python train.py --norm_place="pre" --init="normal" --init_std_qkv=0.0456 --doc_mask=true
Each number is 500 + 40 x the weight over its row's rms, rounded and kept within 0 to 999. Layers, rows and columns count from 0. Numbers have three digits each. The size before them is the row's rms in percent of the matrix's.

# up: layer 2 MLP up, 384x96, rms 0.172, rows 339-360, columns 0-95
# down: layer 2 MLP down (transposed), 384x96, rms 0.0936, rows 339-359, columns 0-95
# gate: layer 2 MLP gate, 384x96, rms 0.177, rows 340-360, columns 0-95
up339 105:494453419504601573469444483421533492547469505472453462494498554501491481499504538530532467470571489489493488533541501507540470429438530555532521487481483442452476503534549485468506490454457510406542502500455477544496428508502457423478418450505520454537478435510437501523543441528475513457
down339 139:459488479560544472539479515548417598525493463456546505480471497455522465548536485516507452438503589471544522522449536487492504474548520532555486499554522501494454493476443452506499501487542552553515433497490523464549385492437421598445506473472525465533506478476516554498542520552523503472
gate340 097:505465399565514513484477436484585488439534515488530590496507534472491536444575513439457429520504459498440519503528473461545481531500552547506497463444503529513497523423462494445498467490504536487475482510517523492484557528516512526450532432576444449524390469524418491507513467530507480521
up340 098:463496508511544448548491445512553451483513595533500650501515457498465519449555501519467504533511528480488482477496492487529566503505532483502524518480481508445508507533452574394526454513522531472457548497452474494493606523484579528411496425491513481485490463550475461441492492491479495541
down340 081:485444470544467570511483508472464458520466515469464528464473512492550510430494476505485557497487503542509415595523426507510471453471511529500509489504504483526463556496531507535462563533510510505481447472469521606518584523496526532585508479385549520473456465465443549564471560437525516507
gate341 097:509478593431531456503519496484451520544554492507531547466579484555475489467428460504484470427463516564517528511477556473521505476495527485502502541498543498545435499508562461544453571526472498552513584515509487484476538523488471513553550571528507494461421490535382542509523555550527523547
up341 093:520504521482514479533464524501574491511521559548455537498506398570437526514455455492465481519473524519465557497536480505513556444532553488429470519499474539450414510521551484550481489543531488572495532513499520515540539475517547584534567529446558531422490547492395524488486512543470476558
down341 091:475466578552530443480552485518512474529545490481541467475526510499494508505473535451494424465498469479581537471514511523555427438445487456607509510501529448505510518488453513486435496492543572522507526524507481462420389531508539450455558519518465505512517450557438477478498507533407459496
gate342 089:450527489443467520452430565443470505505532592519443520480517516509486573557533516494577506456465440514568433503415505503473443519498494470457464528501575502526468543522505510422445545545454510506470454449460487430525514516485476508525441507474492456441583439502527485483525464525549508505
up342 085:472504474450505544439465568461493523533485546493451555476573514500527534577502512498518490445453458439575466515480494502487478506477510498483461555546616447550509552500485497453462609512479495478473455454483484409531505533529504516546465520477553475456594473514500496493505449532577498541
down342 094:490549493481503535445500517418464538474538486476483527455544507520492504569494497603445528552528489518614503519465467544513559484454528528567481554513509513601535499519514501487531571516543487478496457486505534413514553472585532492481468457531548532502568541567502487464519431476519537524
gate343 111:526453484499491533470541515515519467481467472484539496553491469484561411483541461456500469489522480523475547478496586469496451559509580553498453441560499450440414587514450531505539502498533458491406473503477463521426526528473453481462450489473490578543429569490468520470482468459502468524
up343 104:487554539482513456525432492476440513526536466551480492419494537517443540561491564566451491543495547490519423499508459519499532498506447457531546550492479538538577437482606458448484490518452520515543501508520558471554492475543539524550515494545514458467542452533513470544581562549511528450
down343 120:495488514502454476558515477525485464566454529506526450606494470540484440506484467522565517465509438505509507527525594443522522499493521489477428442481495433395503517534512550576512499510557489503485448540529518499430469436500463486417481473469545561538513507491546471499411446501488445486
gate344 099:523503433535465402465525511559516526556503522424483441467508512485538477498499466453419449497431473491508511509546560499551589581472485505571502521510526529493499436533503452529486507480437467505469499509536484470425460504474423481559493518533466427541460446526554575496534487541462492469
up344 098:515494404530469442461509517579509520570498499474442443470501477432561455501480535445518450483434469476516503503506544489524530547459459495571525448486505530515500445580455467492454531487408439528465516546538520430458497507489465484570506512547430453539445475516510567513518474511466489438
down344 095:478464533446584529499469488517488520473504494451521481492474516553463504485527484495475563542571477562456496408528473493558454549571488559494496516525505518467516524428471585451515461414526429465588468450494444549525403504510487462472490456483499527503574511486513478450477492476543553464
gate345 132:443547517577484575493539480455476462467504465506519480471471523461533503512609495468512529457433487484461474451532528457530468521513477443494488597582467440454485480475578472463496425523475502549489460462477528502452463568459495432435488511485416462557493508478492493529474497460532567499
up345 112:476541474566497554469509496430488466481488454545526453473511521495495493502640465460496517424442477493477517464490487473536490506502445498469467573578477477494520466447541464476481448541514502536502388477492558465424438570488492434465527538492429452522524499522506505504502465478562559487
down345 170:491508521466482545498501520480525439515492582551541501513496537498552422513521504516446522499530511524490538456431469461503511548458535503558503526473483426503468533509572446504515479471480476538454509543411490509457312578510505438467478558549468508496540501495492492511452532532517471467
gate346 079:537558522492423508485516463531478494449457455478565488511479502397550530484518488585516523497549515455547476534496534535426468536571462489534470495460507434497473451426466525504474494503542528436542498501527521552548481451456573501519518448421495553500541562480450533444463516441458447518
up346 078:466453475535576497522468533499497510533526543519444515501530496620458475544495509436497486518449492533475505442523456468563530469429505515448533529519504551513523562571531459484548483501474490548462487500453457416450540552528420501480479545568506439502509423523537446557518481557560526505
down346 058:533457494437428517532531514561468489506492558457528511547461499566497535515548486499505443493507534435546482561488448483532528523462456549391524524567445437517535502500473476477452458526559457531557469513556485433441508449457415455478439464572502456539504526492464487514509470469465500541
gate347 093:498512467480493516485507474486490440492533522519485505506445512494535551523455536565531485588384458574436487503450487482513478512555432459486553552481411473432477505597486509479512492491532489517500484485499547510545495506468481579537544487504498494501442471442527495424553483606474460439
up347 099:494491530435494424546549520514534510492567438463488523449540447466543441535500473555483493488425473474514505523501559509508488573514480489590512619586509522500544503480441569473491507536592513481547472491557534482483501562459459489438493493468507545502463485480531476430453539484500498454
down347 083:541482475532423530495541501529503546498556496431517512529497500490494602492561509419488556502558523467547521502557473506484523443485540501481474438462536489525449519446510440492521460484407546526536473528485471459503565444487476412415485527422515521474520501528470401523485467443513464515
gate348 090:421469525493498532469546529530542426555449537545591493499472529520489522428519530493574529523602458525492463551489438439494463487508523459542535499490486489506507529505445485489495576445490428456475471484471506525465539457413523488481559560476514587519442461476442462516474479471472542506
up348 095:479506550446522469495450509532553491443440562511606490498526412535562522421522487472553508539567513473527461538458469501468416458511506472552485478497525479561478529493444465499490562423535430547501483530489506516513533494412480561537459525479534568462519505541460481506540469547522475477
down348 092:458489421579495559484478468535528514507465548530540501461451468453569445427491479474560457555558467523520507477496460466451457495496525449603522496492413519518480533498466438478497512499517502445531446471528462454475506468443552600490537482508537597528547507484544476449518493519507500536
gate349 102:479500489477500473515519443514516554534507494458524512470470530525412523482467512538493481485570442522470556434493506473439502491456480540500558397428438506445496477526475548546499539422436488469423510560523568563515454502501576430523524537525441438569520459467478518527510502496541459508
up349 099:505464535445426491503510483569533518504512531495623540478614437437470433525500502463519521560479481507480553448520481511448467500521519570457499490421558519510524538489517482538514472542495457524546485485494473478505545528399549518473585506530554526529587530507498463506477518528489513535
down349 064:459534512442510496473513485466483480556504530507459488482462510540489550466436506559456476514589471529451472488471419479530496584487497515460525421514491535488461444589484610561495526512442488456475489521570584499453388504545491503515457506467477488525440483521502505542477456525536494535
gate350 100:540521480543522601453504470501522455483485556521482449522507598521478464465528511473510434463559444528466419485489460489535504527568500504494523474509530459451468577577462463517505480528414489425546497538489540481516456561528457514509528450506426445491440449509493547515549476552511467549
up350 097:491489526453482406532503523505472557515547430451486521475483426496532527537485497551493546553418560469541566490508547502470511486408488498474490544458475522537540448421546527451508547449598510565486457458510473504494542452462513480489457529513549559519571490475554459479466521471496505437
down350 133:496467591477505499547468483491533484496472517488500447501484541569479512513559532448444509439515454545489473566530544503443529522494539522383534564499529464501482544460519543481593482516398493507523469549517459482524597406485536437469489537484465543485476465463520544507546497521517489545
gate351 118:531531525535497503465513511477451537485497508472506432460489575526519462495548524419512489442510488460524462485503452430583454467459456443555489493545533473566539449528467494463472487525454424469584431521502544447531434500543455453530444526511408419520485499525491491486474522507496522422
up351 122:497488473508399589508521485480525486456559525520463479503510473435459507504491493499474503513454549475474528556576528540513541529549526491470556498504510541504536522423508522506551498445531585487483592440497523559487521498464501532400550504507540562486498472488412438476492448448573463455
down351 121:569491511507466477535505524527511520487529469510513472482457562496536522516478524438500479401537496414490499478500444466482507499469494473522474447540583475504550460524432525475456535521534430501508497553510540521474398485600537534563459514499411511521505508455586616462498493518523498484
gate352 102:465519544397459537556490523521429513484510532561475409479474579575509492511565512453530637496549537542518503475514532471518527484490468472494499551508541510493472522460488498522489501498491485498469505450467536434566507494486502498514468474462504551425457489497553520591476548454445557546
up352 098:460522551406463523570471508512435529473510538552486427508470571580525518515562512481517597508528535572532489461503538478513568455498499478529529563549525504507469533478511440532452485505506493516474476447466536459572531498494451527488484486438498546429471493502557543558497523461417558518
down352 140:494528420510504534560444497504427490422564531499463466512468541581511452515565500428469553555532558537521546420534527456550480462529505504609499477450517438544459552535494520467435472485502470474494451483508470490532425486516475484510474506463582451502459534447512482523526525523486506525
gate353 091:477482496482440465522559467424546473482528513497523533516586536527509527510501409550516480545490506463523459482571506486558518527529525469485475508480503541563554456520523475492459510495487536460515464499520469540501548569435474571485493427515486586496463486490585476540456565559453390547
up353 092:415481496463519482562497552614488479573484479504457501550504458600489487443522498475545508506524477552526546495471478551406529465476530516475511505439531528477480495464477521576512514463517490467494611528527524434498512508496584492485493538488529483460499456475536591482537524424544516492
down353 062:462505487529544448471514465535521454530446520438421505519517512575500470437433479527496452514470597534497525496504468487484515458526542451531485519479528514451472462446525565547534461512510453571498488522584436540385486544449505538491505500530472555555539508443471518493578520472463460541
gate354 105:538454497578519540535500499497508437570485466451524508469420533467591501451517525505500435494513473451420431528535420527508500446463539525523465503513495532486428522501571497484486502463545584470459468483534488448446495499538411491528471450588450480454476496529492473437532493537514482526
up354 106:477545470470469492488513557487501527500470501484493479535540520470456520535503459479549472485499463485629520488464555505488499613532397490494497569505515442549574482487489536482482482574424466464550474538469512519534486540457585512498548508513513528587499504506450524592479464463473510446
down354 103:532489508500508537499565501527481457528503480467501451495433480493523432547512552464471497525509520555454409482517505479496438482398527508425484473507447548475472484525471593488491478465507486493454500577525478489470504461493373409542487477498472468459400531484550439508466555537499503504
gate355 154:486507535526580506511469504503506539506479517471527431470432520496520487457545540537514563497482467444501491486454559485516435516505417513505461503520426443432526504524475491462455460481493476503522423511520488506483484520490492393551426543535377482567449451501555549515508527423544539473
up355 134:499463498427411490482530490486509429568528485534486557530568488462521515515470493459493449506493546529491479502517464508490567439468545494532531518549559571543484476482507489503528547482493512497479578511480473533502501461513523596452560531498610532468568574516424448469476459564443477528
down355 147:585440500479499468510515488569560499500503481468476498524465448482454485498434543561512452519536488543528464468522491457488533531421542550467501461469582575539500511524387516453505562469532481484545493468484491424490545526588509513429527490499562548492515515546498472566482439464498519437
gate356 113:554541563543476474519479521489477508527505488455556431463519560475558535609530479488535474446458510500471520495542514425488489523520462482504550491490483455484541473516507493432494487571503529545601444536514429441468455518550445508482476604491377494536465493488490499528494512518551483504
up356 107:567540540504515455511461473515460497517510489459557449454509546485522553593494464492486443464488517495482553449542536440490494536515461523483591479491492458488538472526495464507486493541517545559607427513507430443430457518527495501502479627496394529537504526477498504545468513504538479505
down356 176:543470509538450472514491484487475522498500524516533498501446437472559526475529495541526551446503516547479508458456525490457474490446540515596562532472462472590485479584538487485555566474487501505423458536452504434551372482481512519542547502497478468557506510536529577492505492532595488483
gate357 092:484538531460531468571552508443479424490526525475557465496524541480518560491561479489484487483508465480444487488496416515393599516452501463424506489557427484516481513472606454485507508560493525538501455502538507471495438446472459484539503537454491484545570496502470450439489451515494454477
up357 110:525499500452454478488528496594417497574590459530536573496484512540523431517492481510554524515472579537561504456566494510433473536580472562428488507507510541536504479530510369511535487474496463550521499494491502535486503413467500514460462504499511456509548524477510561469488512489463536491
down357 050:566478496450530432516523500558427485459560486533557510521441503498480464550493525544530512502447509493543484445526495543471417499540544538448525463560521512523542503500546405540485476527468470554521480509470513500479559449473490471441468596402529452458544519428499495442485482556449501487
gate358 109:414530460511523509468526467497523585503578455523488487505474527531443488540538513444507513474497486465448438483530477399481546505509470502461455484496428534501473526502520489476547445513459524419474519533530490464475519489538460472589508531540524358448493509515485429540523494537522577468
up358 112:574462493441527498532452544493466437517405532516493510502544478504580514455474433576528525529510498522548543544463554561530447482458510500538532513519584442483494435506498506503471549506556476569527472478469478552503516521444539523439505481463495616534544518494490538461477510459505440555
down358 139:533521499471457521463476477484503548522563505444505502447527443547530495487526464467520556458478460471507466578558493433461490447550563521389515480503564420552413493504439502479489457466599553530532487530516446478476522444466504458527500545440515488544511523561491480497546479511527443529
gate359 103:545458413531464462500462471538555514448515447472453521562486524498485527462565520605515450481516491441473525530504519463523511559463444465538451509437483469419508480447477502423511566511457535460555480481456488529502506524551479484488467409498455572495453507416523536509465463503488447512
up359 099:482532473501439444483472489512569588454543499495409488513557571453456497477606527540524528500502515483445475513497460486515479553412483443518461464473475468494514476414504504439474540445470536490526527482471547499496490514571479462519502456471470536514501571454519560472450481443555429528
down359 107:444496462517554542542530476406471431495501535531480473426438471518499469539459482405503443473518459532512460538507486496511494450578524564528582552530534505499512542579536493535498456551513516491492505465567465524504507508468532513498472570514529463505509421549519398464521537551474537458
gate360 083:454454520457528438483457470550558491471519439482531487546526501506483513494468555509537520512419478469516443473464538503510500499531469440594429503497557538491454506556497451532484489463549495512492475537571510459408568571507430582529506545491540555531454520481502562532501440555503455458
up360 090:516499460552502566508516537475448540509498544487611535492493475513550504501564409480422519467558518538529545573551507478507504486481556596476591549502410467469504518512534505511474510479454483518499525437489494486523414454456517462512453441486422452507526465487481538495526527524515529545